config = dict(
    num_hidden_layers=10,
    hidden_size=192,
    norm='layernorm',
    qk_norm=False,
    attn_scale=0.177,
    parallel_block=False,
    init_out_by_depth=True,
    max_grad_norm=0.5,
    schedule='wsd',
    decay_shape='linear',
    final_lr_fraction=0.0,
)
Each number is 128 + 24 x the weight over its row's rms, rounded and kept within 0 to 255. Layers, rows and columns count from 0. Numbers have three digits each. The size before them is the row's rms in percent of the matrix's.

# layer 6 MLP up, 960x192, rms 0.128, rows 709-815, columns 64-127
100:108089176109121150116125136115087138146173117147161167111097106104113128125167144124114141127149131108134113122151114107161115122108124142115102155069161139126093126141163107100096113125114091
096:141112108125146107132168146119117111121138145126088127173159148096127124112139162158129142092150068103180109114137145142157121163135119103123159145110112123106136135118141144105118116148151171
098:146127123132147146150112144080115127135111132104128135092139158134121130128148138131115137156126124125115105109142151181084131073101127148080152125138122183115139112099136154170156142136133115
100:144090142112121080150115126105110138153124062131139110144111126154100112160144133148101121101171140150115090124133134168162118155105161117142148124095153101128110136113110115120163140130120124
088:145102128146160106106099128131162084124154095139137154190102141159109162110122081146103134136112143110101165162146139128110078147134133155165112145096127097143126104164141131180111186087122084
101:127089145124175121110119068123147143120142147155125147144142098110141147167172082145138108151175099154123084119084118146141136107096193127113156162136118113124153105111107157103117123118135133
109:127126136157127123117155123125170138134120119126148137150161143101150105159156131157101142078118139114134110150109132133112074087127110115140082129109159142148123100137109157133164116180135183
098:109170122153126135099133078098144121118119107089116092094122126130133122121086163130128158101131140125094119102111084131174105108133139104117150119138149142126144123173171106162125116110122146
083:099138145106085093123125116077110112099120141141123120143095126144131179121127169134116115122118121127112123113154115137111128126149118110105117139100133130127143127081118136103113127069136121
090:105069136126083123118133115103106134140176164184153171155128115098148124156122133159093129149151118134144131148150142107106125115115103148170150116109141143109135135126126089114120095105110122
115:140179116128139136125116151097114126194136107114105139140109147131147106144143110122109116136136138093139091148106139137106144095163101130097172171202123129106148138081105125138091113128124135
097:141192122142136108112141074125118150158127067146115170118128148138156134122121116109158172080148119164088126170138108129131129130155142117104133106169130141120142112122139116148146120133178136
116:142088118104172133152126129146116104134138086144162156142119133141125068115093109149118128119113148101172142156076188104144102116136111089121160173101128138156119101149095118123092072114120130
107:099067121082096137170151153101158071121129104148125152160075177142197113099110127101147118091104149123105112177140137116123105140146116105131092139110116131174126126149133111128147098096124141
111:086136134136163155121122125116115117127136122117164155161167122156160121104148176139099138153170156138152134103129149160184131124155100094118195134129140134147157094112146146149141159136109129
112:133153094133119147116138124169081146135117124108130133120148143133163136131138163129111167121098109104107119126136147127143121108112140126121135143158083125137155111168117128127175155125111083
094:112117136141117100120139137094172119129144146111134153121126111129162125086141111171137145162091185097167096116114133159119136096161140161168146141131121121147133124116134124095117096119116145
089:125149122184126132174116086167167133122092139142129124164145105123147120123120044132127128147152113133159130127151154107111138115133096128134157145090105091147092110080157110145118104125144154
105:120129099142125109113139146111146159125156164130150142106118142075137112146168112130121135109106079138129135100115147156148126166092194107122130114109146118074103112111132175155170124095092109
103:063128139169147109121142130147149109104125116132122150156105115152125108146106123156118098136132135121150142115102143126112090107130108115105167129168103141164110082084161142101153124167160131
111:111160117098097109128107123102113132133142136135104127165145093138156160109191159121159137120099114098182120111127126115157145144127099137140112113132128194119132134135113166127090110153131098
096:114127140164139114160153147162120113097139122112125124137122135096094107132136114119101129076154131160124106112104159148131179057135131136106138149149132135085173140096122155125106109144095122
094:103086108100136134114152176093127102107156112170166167159155122165137110080108129137124078098144093128114122157139125101126109101118126098168124154130100102123105119120127134113140138164126130
109:123093103147106173127097187134159118096152098134113182128143139063174133124093127084102164127089175146117127148118142136173090154112118117110134140125131156096129104131102127117120118100116104
094:098180103060127117106122137128103132100099107136151167110120134146166127144127071216100156181116102095140131133122120117132129083117152157115094104104122120129124140137128113146125099132110124
102:143120133116129122134096086070127098099097144123105150121108111116131157145152098104109110115122129120103117136150132119143116130106129132147087128158161144106127113101108117161134132144144110
110:140119153128164150120135151143157128140170108168139119119094122143157129139042130139155113112093105154140109105113155079095140091136133107104159144135111153104098141124137099123103131154119097
104:114111148123116114097151150116142078153141136139158176175145134145122169101100098151113112136140122102150125112122150152152101149137119128139114131117119164138142114101112122140154144150114117
115:061110125123142137145115093143130138110133138125105170099157107177143131150173125085115108122112133141124101118130153128109129141159146101137167116121095108113099123134120151109072118124122105
103:056134120117101101145118153115120068098079150135139115162145155128123155156157118090094108123129135121108117116130122124128117138159153124121114100113156125144166137121120156147130148142123120
117:129161099134125149095132118080088131105162155181144146140129121134139100116143095111121103158141119130149108141143093145102144137142136127145140133152151140138121114116108140159192171163160132
105:172113094137121114127130087114129147128130121113088140148154172109152103141121127139088170143056120086175124065118120126089158154154106131135142115177124147137122125114136070141175144145171069
090:118116105140105112135138135141118112139192121151119110160085128161139112121165130145117130074151133115120132138155081080131128105147138123145113141137165101108175117130130195117109159155116154
099:145148140155119091119178160138120073125120112147161142095126110133115128101125116111122171132129132147172115117117115115117138159149121141134093147094113150127151122091142115145103091123080145
109:149112128110103128137152102155141135129119143133143140152159150138153136123102094139102140148119117119127114148155127129094150128124135099103168128159089117107137121138114141135125062149150179
109:088136084158142135128098140097100115120128135107201163144155127093139131129152104149127127115103094144130095165141141121154124117141155106110138141120140133150156144121192111105113129137114085
121:163113110152126128164148142131132138148169138150135160114123122137144110146116126101090131143141141151146108116112058116105142119115133118158115128121173112107144118101070127149102113127107153
090:098163120112158148134144138179102120148143139150133139117119179155102076137128137124120147158121163125159135124169112137139075100142109137158117133126104126115130104137138107125099100129097159
114:127157130123129140093095131069132159127134090141145082118125109092137125156109130128102105177124139157119140111167128148091127076124146110147152155118131140146153064103114138154148139126112130
103:135126092115148124143106128136113155116174112127100145131113137148136125112145129110145120112149137147106099094097158126106119168136120125137094118127137162132143149125153129093123090138130151
105:120140120115116122115131146106118106155122134155135154129170156141106139201124151125143132111178109157119070116113104130115074088161131140149134107095130137142122114119124108109112113145149031
101:136116134121114161127108117179147174113127154161139147150142146075101116122115143158129099120096148076108130143157090163169126112073140118126116122129117146091113092168156101093122106127107154
092:100100139070171101135126147120198131106153143095086123126130096079152113097135116139124114129101187136114092128112143132135152116153170140118200140091155091121173149132101149129168136142123137
105:173121097151128150196154119121155111086097118137144181153124122090161137154161128103087158087129092143132120126133132132118148117115073129149103139132145160092111127154140152107130137103100102
093:151174107132088118143119098126153123087087142123132116134126169120134102170100123119096142133149099108108153139096176124104131126118127116152142148141131102104113108162125124120101094119161153
106:123132106155101129113093172122134122113139106140160093152123134103114132133132085148106115136168179152151129154088173137122134159158118111153148108090126140134095129165125132122114102129108094
098:178116116126115207149125150135123148183137138163156133132136157155134105124113148153103122090163132125149114137147046154148119134139085119139116131118124075059152147099149078138146102119136141
112:174114176145145118137106127114143101134167138153115166156143161131169138148128148095163123137158105127118107132112121172103112109115116127157157129171085125169109142172091106142122102164112115
119:119107134079110117151166140176118152116121154123123112150108171136111129111132125104166154102090098144148086131120121141122149100140133118131107155097116123152140127201157137145172132094128139
087:122158103100113143091108092159116162152155100117092178148097129132155118135156068159124123168120125094119133149141158137163116149119142141085103140105111110112149145117164129119114100139167162
099:136147143177098166136123149155121117133163085148128137098131122115138168112157136171120102118125139130136139188140106150099174123142130097136158126102105104128149099125117155134110094115129102
097:112139111149115171139107162122114142089163091092156082093144133105149145137162166154180130084098134149159120100106105133124101120119152118134135158111143117128130091136149123149118120175172100
095:122114175172160162121127128143093129111161101136105101088118174058189115138090143075177110084160124137145082113102146165129113105126157143172130158129133138076142113148108106186112153121109104
094:119117120132158134127126112142124153085148124151113142129121136108120099123132142146174119146129081152123085107128121127109083152129133138121121150089108139154128138135127106159148173118170093
119:095131106133139138101129115139107134117143128125137145140083131161113146156147152151117102146147138094122133142147125113061124133182130108097098133129100119125142108122139128132135173096104152
087:105143142144182167142116165119180104107156111142158142088136137179113138143160135112156133154115108133085089167140121116131110122149144107121121114100136115127139107097120133129125124100124132
092:148130104141177125129128121125102175112179133144118182092104156160174084131132117114112126109134172162113125097146137148144105110148126114125093117123106157122084109100136146143116158147102124
108:115156133123120153156147135157127122103102124153128109115138111156143174136148106114145076108105132102096111125096118124119126121132146134105119147122175191146113147122128055135113108143110124
101:114154103148125106136136142149111127092139165139080179118140130114132152178111114154109087117123132085149126150155133149123104114114150152168143098101110088130115114090099125149130106065109120
098:144113125099157141117089116152133136122171137139085131156152117146149132103100095119146135113112107139144156168118161108074120114117125133110100143161126133117086164077144080140151150129094140
122:118116123145142133133151127119134137131150143119156098091125151107153136152125120131124140110095129139121115151094169176112146100122124110176156113117164103097100106135136132119092154115146118
100:145127137139142165147136172128125112118116098160098122089139124117188115106152096095144179157111111129127145138120118114145163149153120121121140079103122130101157126158174135125123122104114078
108:118111122142154102133128138107169105054157107063113184168139143127158115145132115111112154100140097129100124127136132111150119126134169127151148114135113099177103136100125157122128153155101143
097:147153094129163148123109113157145169071137131168146112079158137124115124129138186159121111122161108144145130105087142100100189084097156149164136103123148100100116120117122144129126090138129122
093:121083104106109100153141082124094105088092120118128145113089104154145111135118176111093132123102101130142104067098159166134110079113132162126182142163129111165131122123147140131125087110154163
104:103129124134124094136151138140133113136104101145162121173125149091124100126109122100155109152127094141174099129161141099155160117177129142134113136134124102128118101149084172154118089064133127
111:094134125131123132144099162094120125097158143168156131117182168141120176152131122153100111136128157126104156109117109112161154080104122181123150162167108102093121118070114135115121120111117124
097:070093140102103140175126063144134146136141134095107105174110105120138060140152079158103131100088111127141109123123122165119145139179140095140147121139136157115105109126098093099145131138116134
089:085123081106157147147116159118128134115113120107116146083131136141104078144152113132098115164077124112125118120123111129121164102136131119118180098132128135184155133134143126139136109122147094
103:088129149082119106131103103146136163120129153187098119087115113122143126147125131092140118151097138126113127149130169143143161139125148066165103090135129084108124136123140172117130107133097158
110:105093182123096113156132126136126153082108092151155115105135180134122109131134093172124106114127134149146148086098123139124112159133149104109112083123158160155134124126113171106127151164148099
097:123169104164129097126120105123148151145144139108119134122133170113106127165154107161145088177113097132159152085142130124140101142108114099121131104099120140137111154128106158186121168119145107
096:116157174139095085135148098094099117141129145132092113129157133118130135169132104142121102127136109111117153129144122167149167124142117135129111151103118127102154128110116095148152162134108133
087:125181155147096146114138098137120151128127110152127099147081139141110127112110164136157123163114120101133116118103174137132119102140131099098152119157158120168150133086154097134127179139097131
084:129148135130098122122123158141111143126131118114119125133111146126109121155124071135158163118138150116160138124145133119143083100135163128073132150164106138143145143090130085169114151106116100
107:133146130166137137144156087116130098100155143118135157129169111147136111127169119123139130161154121107157127150110080104125122160159148099144081109195173091129132169145091135163139152150108102
092:097141117146129119137139130176098142085135120127159087126116143071115145091117107162140108151101145156167103107115098102127142121133143091105151104119108130080147101117139145074129079194154104
112:092126154123132112110149130129141100166156155112147115134169096116123159138144147117130188137099118120141133105130175128130109117129129120109130114141145084094116139106120093139133100126107096
100:138148115133104146104125128112092118163106104100140089190155122158143140111150134107116137124107148117145114103157116182093113081152107120103162117156155155118111118140087136108123162141104080
077:181113097165183155147130141114121076136143119156118127111096148164108115101130174116120097147102131126111148185126121146128131110131148108131162161119157103094097143124105149159160137172123126
101:120107116127121146135146157184104122120095100145140101086147139098136147135202104081112140067122169135166131102137117146110147154146129134143155151065149131097131115110121118101112114074125163
085:112135152096115129168109158140096124125124134097147122130113111119118132152162136141146161150056101115124116142129133143102182115143115109107106107126133116160110173135151141126121132102121131
079:110140104131142133132107113161086091143153096160154096157133119139139092127155148140131116156150174110121176149140144097101127118149144166142098140129102125128126112180158110080100152116136129
100:155118120114139107153123127170129126139132086072138136147124111109191109191162118116114109149158139093114142130126141110101087135125070123140137136143180103154127146102121156120152141154104129
085:141112128146166082107134141131122118117121154141128123120114100114106146147128135115110114145131131118133123120141101083168125110072131119131142161104147082102149155179115113132140104096092149
100:093105126083168158131096158133135198138143147120169109118094171082097096185130132139176147165098116147111128111116137126115138146103118150157145141104143102083115158111118148099152138083098136
093:146144154096126117176123134164142171129124148136105113143122114150119122051132108082144145157147105119116133113115095095107112117089134086116075149149127121079107156130143093113156150150109084
090:143123100104112119149123126102130097153115094154100121120149164161127098136146157153104092150109153148072144142153126157119174096110147121124120123103143137121144124155182096124128109112166138
103:098135121155160085119187125127159143135136104093165104148110101115135135160153171150128142118115143085138133109098111196094093099114157163142140158078137122147114111111132145134183126152122142
088:162127115085123100124110091148102132130116125126130105110167101130111121109100151132196135124118148154149090161141139091136133145145127104145107120138118106157091155101121158111175112123165126
075:108162110115123114156106120129144106135153109097138082136098134143129091116124082109103138109111170151114183102098081150129123108091131152162101136118168153126147148130145139158182148180112171
098:114125161110133165106130117136119166137166132126131114114168127119147095126133137094141131154169118155125098120134124127111148161082178091135124111135132136105128123134164107117155135136102092
094:131143110122113137147113107124141129127141073097111121133157141161112132145142122129128164151114155156155124135154127172115173124138070125097122161119131137158147136131137143188125102127147131
104:145124110118103160134087121122121094123117123134152094122136111104131111080121157127155152127087102127144132097113114138163155125181127105158127170166153114122178149099132149150127111150128131
121:101112151116111124147153144123130054072139133127158141094128105125139159130154108107118169128135142092137147136154178116126100105153157127146129162097117146133096112118111136154133085139091145
086:162126132110124143133149117116134103078133102144149135144141121069150131124117132160117152108110138130154088216129126128118176158116132134121132146079112099174155086097156163111160127153139104
112:083125099120129140171159142094146192149119124120140151139100147151135123124113132122146096137147118140167130075125125114124119144083126148149128147152134184135112123105099135145134130118133120
112:124119100128110188136140138155104120130144163137137139155142138144123108137162147125065142095135128110150133117114143111119111136142107170125125137094119122134090088130133116101137141144114110
092:164106153101125123141126137142140099115123110141117180142183142084156111164115119156122116126107121153156157128092166150117115149134129102137130167082127089096193104176110138150116114169140145
084:124115171129096129128119135105140111109141106130135129114127137109166118121156132145102154158115095094132082123135153138130159103146098106097138127115108126146125155094132089119076157095144105
087:145119079103069107144110124138114126137107122082107156140121099109136124144146121117112119115118107120144134084176122112095098087115155124109125112112165135135126140147127084138145076131154103
102:138116145139112132154132153109109116088161154099163077109120147158137138126135112129131131149136109097131155144158115100115123146165138097111139108118092107137118130132119124125165152174094131
084:144103109105114112104159115106112102174133098139103142139117130079095088135123119116120106123125133141107081095115132091102140102149112148096161162169148127089130101148162118129140126142134105
088:140120118131101156121141166145095120096144112163091122142123112159158118149141127147075109081146136131130115105087144098130174113116141082144105118095103180163132104083122126153119103108171111
117:100136173079112108143104121149111100124134084144168108095157119132165085111103160141126131150133164133125136153157148103138121157139133170148120195137121088148130116135101108110151109125105134
107:112108112132117119103119114120125128119126139119151166105144134115149117136147134127127101149141133110136127080174044122115114079189108127125129063119109158126120145100115129079151149160126160
077:174135123123133089124157144140114159122135150104139133080128134149088100108127101129121104122128132109128153127121106112097161113107135145133124076133154121110136085115093145168121111160077103
# layer 6 MLP down (transposed), 960x192, rms 0.06, rows 709-815, columns 64-127
095:116115097116124149097178107126116104130140110157140167137160131115148127114134098144155136158134110130125098131129115127138111121153153102140105088113122083152139150120142110191108121137113128
095:141109190124123102068089107181098139156124140107135097150111147154127123115147137138116133110127153131085124104150154157095125093116132151117126105123142112157105113144101129165082121090115102
103:136123120082118125115103113169134128142110144138150152160133116131117113167134096166082169093135090169134129132120128124120137134116117119092156155134116113137147157077183185080104112124132106
096:109115107109148111102137138120114166111085168134139101119130126147121127146114148080127073119150137100092133134125127144109130146130145116106098117157138137124091128147095105147117123108150073
091:186094140122154163104105163189125090186117102121097115172117134124128152136157139121133133117114091093122140095113152131146149137107124150146144138122125199140131161100097096123160119110164120
092:092124147116131079139113126160100117138124140122131137127155110100143150117138108152132116135125151156100091144121161123148151125099124151098127077169116169156120082120105170130172094122108170
114:167120140143167116081099127128139090140118129119125127139135096170092056124156135122101163119114170139123177058138136156148112116148144170134149120157102101139123114139165139086130142087118144
104:154123111098152114125147118115130173103147141147101115139197107157120117144112098075176122127109125087157160111161138103092118129097111137116107083110104186107098152125098112133076111131120160
090:137132128158153122163118150150069112136115105121096142114155113120138163160090128136081091126116118103109119108131105116094141102130153116152103134160121089103155148107142174101142145133145136
090:089112117145129126168129088130143124114150071095119118130138096148177143122098160156132127139154124084139119190114127118130121132159091120132159119114147093121149112139143104112125126179157124
120:133093142102120169095123147146112150154109096126112128111132139155134119115131130139135116148125150118132111093116106123147131147152128104108187127091163152094151119134121111143116115100121133
092:107158164164099156122133137160136133081151119103144086126098160103152102121116159106138115158147114115117161114093159159126125144116133140117122120109147135114124134088107109168114124087095074
108:131144146092116078127130116155150133160133137128128139107123128138151124115103172116177147114159104166110109096084081132106129164152131100146118116145180112126111168144148052126173124140109159
131:145113130117139136095113147088150109137131123152079156131102195147160101103134132100165143125131160101130114191130125105120114126130101107147102140099122163138167137104101106139144095110137179
106:135136132170186145112107126106119129118126142108146129147130104154072144114104140147129104143088105129131162130105139135061106108158128123101139077076119151128135138146118122148148090128159133
121:125147101174119170102147098157129131158136117116109131135159092129094103127112174089154139128155143131135108109138110151110164087112106137136068149113129133112158157137119155117131131124108124
099:130078085137072142112093103142168109085120146077155154130130110134108125158166154150113113134087114076128124144131120128150108187108134159108121164133121135163117131163130144117102130149136139
091:146115118138122127124099095144123167169125149130156094127138124101135172130110133152145131164103153104063144145142144117127138130090124105146156138144133093131107148116086134084141127133124103
096:113147151131188097142108149130166121111143141149130135121171117159145098095089157113100164135134109177120116114171123088136142139140129105150192098131091188084117083126123123139133103115140082
102:160153097128152122124176166136178151150078120131143128190144120148174128125145132098090123112150095117111103116157110124134158127117063115109142081142110147149122137145094143157185103127118160
116:122130096161113149075149126108127110188115127123099096143120122103111199131089144106098103183089139113113144126131129145089146160164162160123104082093103143116094116136142131177115176137151098
100:144189121132136165120106173124112113110143120160141148135103118137124131072104123136161106158073110127133139143104116084125136149089119106143101124121135161110097142141175117109159193115106092
100:156083104141121128136104097172118171139097137152123104144104132152145091143144121136126130129124103088138143114129125133129144143103134132099129156101161152115131161099106112113122113097130152
101:120105163144132140134166137110122137136103167122146116129099076111118093138116108152148132091122190126148118100083152146103168106134114147139128118139099186108127124150128135110142150139109136
099:132128170142147146121138130139133114182107129104129116081127110115141138125072139103148109169111195089120123178099151123139150139102087152086154119120126132130162152107127051071113136140094106
098:079177098102123095129115112060076132120119175165147128123133165113172109160113130152162145144071152172097110137122127151148119139151150132152115099120076140073119138127133142130136094157140096
103:165096142124105136158117107106139175131125097152144156135140119141121109119112125130101134121109113135101116111101095159137087151102147086149119159119146179124127136154116129129127139080142141
104:108145119139162174106131112140144127080101065137088108112148149139124143151146136116131105159125148115137186114146106133136097085115139117099118099138130145098134187123136164145112141099136117
114:098100117081106202184114104147110110159112149106110120070126131154140137118099116114111108148099131144092121122125130122077109103125162140185146129126142126149099118148143141125147136106102157
098:127166124143145181110109131093094131162107120128125155134117099155138150127132151160132211177132110106066147143068123104127127117127147147138166115158113113143099090093115097141128118109146138
114:149089152147105147145104163124148144125123130089085123159112094116083092122137100166123136157154102202161178127147120178132119107124116139110172150127177125120186140130104104132139166109109071
109:117138105067137103118073124123119132117098116147127112118095168161116156111147087102102128154148190121145171160162135108126116078140078146113112117126111102123111167166141125133102116109157154
092:124140111150148159124133147134091131144129117139136101127119113136082156138148151197107122111111147115142160124162152110131113111134110124152121136124073141164103109153093126184125104124126108
109:114148105107171115145140171133107131137141137121137123143127131166150097143158060113146102125119180143103110123177120125076169119136134145101128129108079108163161141115118166086128155138199134
105:178125121122161112118073131125166083136151130140151097073137168105087127118162106121143111074154115129122108107125083182142116107134124114097097088120096147144147121126118110135119145175115106
109:162133116131105116151123162160136090108136125105162075108094133135161141164143123106097158141124087145106120125135140067127125063165079142121135105135125092098126115162141099115112086130143184
119:144131096156133136123089134128113117147088117158101151120106118109088153161138148121140115166113102141110126114148092127139122114139110143145075135080117117137117173120179098142119106116138122
095:123133078145139135139103161120136123157127107114102116159143105119137161129130102150085130148109148156108107156138171108154133183106182095118115127172091163160144141126144148122104101115126045
117:104082159125136127163148091116136175154118130144140118130143122121094132122110160117109089150106135120123154103113131134105119141160110094105117088148106150156136121165171131132158126173148124
103:179091117148140150139174162153155132098188102127168130155156107144121135123167114119125112128127107116110107113166105140143121131107169126106117088161128100151146141160112112128123173102156090
105:159163127153155096150092156120110134137103123143121107082137187139124092149113138103134140112146154138142116166125106074116094128131134100076108131119105130170118103131140105162140145116146092
101:100140151121147117057120132097151125149125103111162109099069184126135130114072160110133107141181107173117093117134129127142154169127085109117108088141126147149111141136174136141149176132127129
092:129098123143121137103111132140155122134129106182143100132131131152089113109132126096137148114179103080108134111143140135064156123066121115120107078144122141122101136136127145140109124131104160
112:092191153102103143118109148116160126139109148076106187109162150127153155111116145124123146135131191121139132082095125099137145127155121121104157133140133088132134118178122106128115111152117135
099:136129098109133105123133140108152134102124119088174141144100123117166120087092184128097127132163151113129112137074121138120158152137132136135104133107135116123167166109107178125092117155122116
107:134119147146166164140142175122110116097138157171107140144125101137122153134139134132139112086061130077103156113094108136140153132193103124112109148133141128163132104131161099136110116125128133
106:111108135140136116127124157096137111089134149109127118136111138108140141146168164118152117121118135108096101149146194120137120130122109098107118134111114131112089100120121175132141115155164173
110:103126179138117138118159111121141146117134100131114109083108087122133120126115112154097170126161122057113124191156116113089128117136121116115097183127110096113106134086107095122147168126139160
107:153145119098137128120102131131132084137175133123078144096137156134151138134100110153163088107172144143151125128147108116169088167138142113121139119125095133087105145152158116111110157154137159
099:104087138141137097105132132157167103100116159098149142101093152154130141115132148138132125136109119148118136157159140138122138125129152125119131174141128075171094068161123140136091141099142120
104:102171117112128150132109148144110105106144160135086116113107112146158149147141128095122123137149145118127158113124138114149152126115078129081088118105104081149091150130127105104131097125098127
094:172110142139134094118114156136107119143099112081147060191106119163139123112115144144110140113112121108088102127114128101135137130096105086129159147140119185098121137125108096101093084107098130
100:114091166141111154150156148112152112124116159094154152122079118159157133079107147120115156179139132158101145137148123103125123096110115133148111108168124152146176148117100137103093103185129118
101:110145123159136130125103119121138131089085132119169139102139139154110132099141151126112153155173122118078132125133101084073160121126133104150078126127110149112129134111134110171076117139092150
112:144149153169096109162125156107115120059165133144150142106141135119130123114143122111134150109132127135087131129123097124145160101106135097079149154126185123175094121152126109072139113113152092
081:145126138133121090168081109135149139138139172127156097108159152144134081144113197125141120109129165123149138098163103106131121101140131124102109139161127144099103109144109094149141115149079094
089:102094119158110083132136074118119076103171126158128134133116133069124177143139145085158121145114114132108180136121149106138124113122137151157119124149143127151139175135135137088113082152129167
106:104111144128118063101129118147131137091130106115159115150120125117140134123095122154082147123101132164110148147146120122168142144129102098180117110134126117084129131111129142128115185096129141
111:125060136132090121128125122094137121161130071109155076095138080133087126109147134139095147107125157156081099092120139110137159116153101113102098178129138131128124127138133098132094142154133121
098:136139128117151080116162120083132145171095154123154135111109114142127133176153106145121119134149093140143152096094101112145127122135108099141169134073104122163130110145102129113119181137094106
115:155121104134116124139147105074157160097136129117115134139151115113124123094167120151172180092124141111121114150159140157064122158178154123111175115118146133130129134163090163098162100105114083
085:125110144134132124119111150115132127114142145084169109157190084143133074128159119148142117117128138072113122142175128094123108101157126168156102091130160127131134120132110112119178111160166101
106:102143160107140174121118116124112105136136116129145117115091106144151102161133139130108092154144120134160218074117096135125142126104104137181117094088168133100097106107147116126118137135137140
093:117137158176137149145132160155143085147109124112140179144137110095116128135109115147154112108127113157098185130141115158138139127118097129150098159100146166126149130118123126097104154197148092
097:103121146125151165148135128098165140142117152106105152148152123121117132090139112111085133086109164135169152143146124130107182115118097153153152148146186142132133092149139110131160134119120149
110:118127142101123130156129107154111143147118126106135122166119117136171097094123138135098156113111147107085127135108206115137133121152144112114113130115140157161086089170103110137132124127103098
108:144133112108141077112117131111139141084134131134177117137113162141120129150116139106195116094156143181162116118136125127145115120122126104145145119103099126118147138130107139093131107142135120
094:102162166142177037127128136129105098108146117124117161144135126131133115122115153115126145133183134202115137126140105138116145096111083146151105115123116098096123190135108101159110126150102158
083:146109140159118130122131094145156101152141142148137127118152136118122144155134131129131147105113124140084156144125120117120106113113120177122124153130107140107087078129134187131154098177150139
097:134146174147125122112123094093117090116165152100126164159141139108143081135157106139166132139145097154114153140153135118124106139117140161123097110106133122100127157145098131128115080123146126
109:110109103117091164142106072137142132140117132176142189158127091113097164140123135147143143160123125082097090174145145152137159115078144123127159118165096128158125162156125110117130096139138119
092:070107118126149154130160110130092149115100147133133151162086165120115122115153148151116128111163091126123135070134179151121141104146083157126124124102109149124106137148119126115147169058105163
093:127126113096159185076102156148154142153100096110119175087121139146130114163121115119154131129100124140152178154135097114081162121079132125101168110133115114145136106140131136109119155115164123
085:107132172141141121085083109135166154142066113098129146125133131112109119103131100099133151118111114087119159089114135106119129142142085108116129109133133115079126101149131135134165137086121130
090:133159102137126090122086145077156158095122145141101131134157161164150135156097162143180160160167144105148131104140101133150077173122123104121097149140118159108098149115083145097111145153108163
103:149100117144129099150121111112133101135112110114151133124123116100135118140054108115111091145098153189114101096154153117128120133118087123113125115102099128151091117121129140170109155091146102
094:163103139177107134145118132087175113087125139137110113148087137118114120120134123178137164119158122153115105113127185118124125141096128135110079100125121117179100097101145123087150097119147135
114:122114144073118126153140134108094139122091121157123129126122090179121163142105139152172090176131136129172084082169127141109128129106143134105142140151122108133067096134138134145116132127141137
109:135115145112147126142098144108110121123105136109095146078140129197139146107139160105158123169123050127144148095121103138169180162102113150102104123129120169145157145145129134101145150148097107
071:104103174152130121161122108126156101161124140119156173135121095095130105154097112134167145097183127132126136080140118088131122134124119150106125146153085118151131135137145081145111131200094160
093:142126116155149124108076153058100100123095156143134122129117135144139178089138137122107146129121067114140100117131116133137110112143114083074106090124115130142135092146124124161111118150116137
083:108140159169124129128173115083144117141145146123134157159137140121092152148122123134094143124134170153171152081136129079164113103118131168069099106152164152083169142114109130129131119175098136
082:104111123128147119101087154120138107124141162112121116149091119089121147147107136127113133113150145103154132161130146159148078151107115135134165122143096112121150190085088106131114122138117127
099:136126130127146100098088100135137124149119107140140138165129157099136110061077125126154160140115104152168097125125117118156139125097155124134098141105149133113145143138165147101106126117156159
082:134147106185160087103167123143127098123146159081142150148099121158106155100108124135159118162115147145130156150160090134140149129149128128109116062137118164074097137091109140140132161133153152
095:106115098133182106139114123131116104115116099105149130113139139104161109136111136129123115125116122120108096121174107129101121151153104130135115128106105123113122092176173113155106097186088102
086:070151132186091103118136114141113148114107111098148114102150122121162121140153139150122142113130150133120131121130124171117134147143101108117131117202132133152151108105087109146113134114155133
085:123156119111171181133154140115102106103121140117154106152131141089088079204111145108114143106170125095118168112142153091159108122098094123152113097164154125155122124119112146127159115158144173
102:106152135112117170116140111149143102106111122132075139107134125163164108146146115104139104135117180153114139123142086132085184155119114159153120107201108180128119124128110102135095124115144150
092:147153111126123089142115152167106159137154142091129119123157101163146137156112125127079102115122167135104149122109145101142175108154124168146144131133079077114150121158187096125125141106157123
078:104131116130129134117088138087140126116139104134124164110163157131127130160137170128173096140136087116137117150161143098111089176115096118138108122143159125113122131107167170154083130132080108
085:128117106150132119171146144102138117115097152153136136119143099131134112167163191115106169092136149122152152108130087167127132123121147143142083156168092121168091155072138134119124122131132132
093:114141123126138078147127120071138122126135126120168162131165119129123142131105107134110113119118128122121112097160143126096142095122108143152165127104112181107097116089097128179142118184111146
105:099203127126128117109131091140121122115121137123096136107128158174162105106127119133207118123146156107107136094137116134149116102101143100139133132117125124110161119143117154102161130134119098
117:109154119120130148121113119105120093147159147140150146143162137092140114104120102136152109159067143100121133141153148124119124072135163131125084108128104096142122130148145090152136102131106119
089:122129113137115117131157145139122119175126130119123151123119123152151125126148154143131106141164108076152129086138095150139074091100118134145165080093149139141088131141132120133115153130164120
114:111086140114122128093132133140156110125150110126107112151127134151156132117128141094102102090124113114115142106128151121157141122136098136162124096136106124086093054138136105106132104112126145
112:186122146135168125147100136136149152159122127121154140146110119133085132161091159146100123150134102126136116151083174120095059143157141118147169093142112148140128127101145135121146098158114126
098:096146131134157131121131054121104188158093109099164128120173151139093108114136145137107135116153144140169154113116069140120126129162135136081133119123158109122142134093133139073088135108143123
079:113116149172119174143108103143126147143125140092191123118163114047113115142143137128135108118129151088113114109176121094166137127122134142140104137129114143152126117139108120122114142168112098
082:148148143138145095125139104167175111150122116129155137148170109149126138129127172100139115135134152153126103135093147112171104189147131130097138128115128134162097133131136134105166123179160120
093:086101122080132124092130104104066101118101134148168152078157057122150114133148124136100150082129093158117114118146124154088115102128132144171140154123067136133123130099104111167134100137108126
083:143142150142121134086120115105148127100113137125122098109107116123166104134163124140135129125158106201154146170118142116145106179167103110094172106140132115139100110077091113148143159104118151
097:123163159177144136124093134097122142097079165103167115182099132111144112161165094129105133103125126070116160120118136131134165115116109153096146136115115142105082157114117140114087127110164176
117:125126114135142150150147102098132113146138128139134116133112167135091169115111109105124142166105105050116126117166150106109131157098177128154123120125103174097098106129120149145115171135098111
108:172130111100135135133117136125137098137102164130110153127142146125179116104145127164109141153094136093114096137107144140152116116150126153128118157118092124157104096120123149138112116161172114
081:119133146157193106147126150104134126116117104167128100120099084098165136126112110096160120175141129138136147174115185116183151103163127109170130163117121157075148153123143125110128106137187139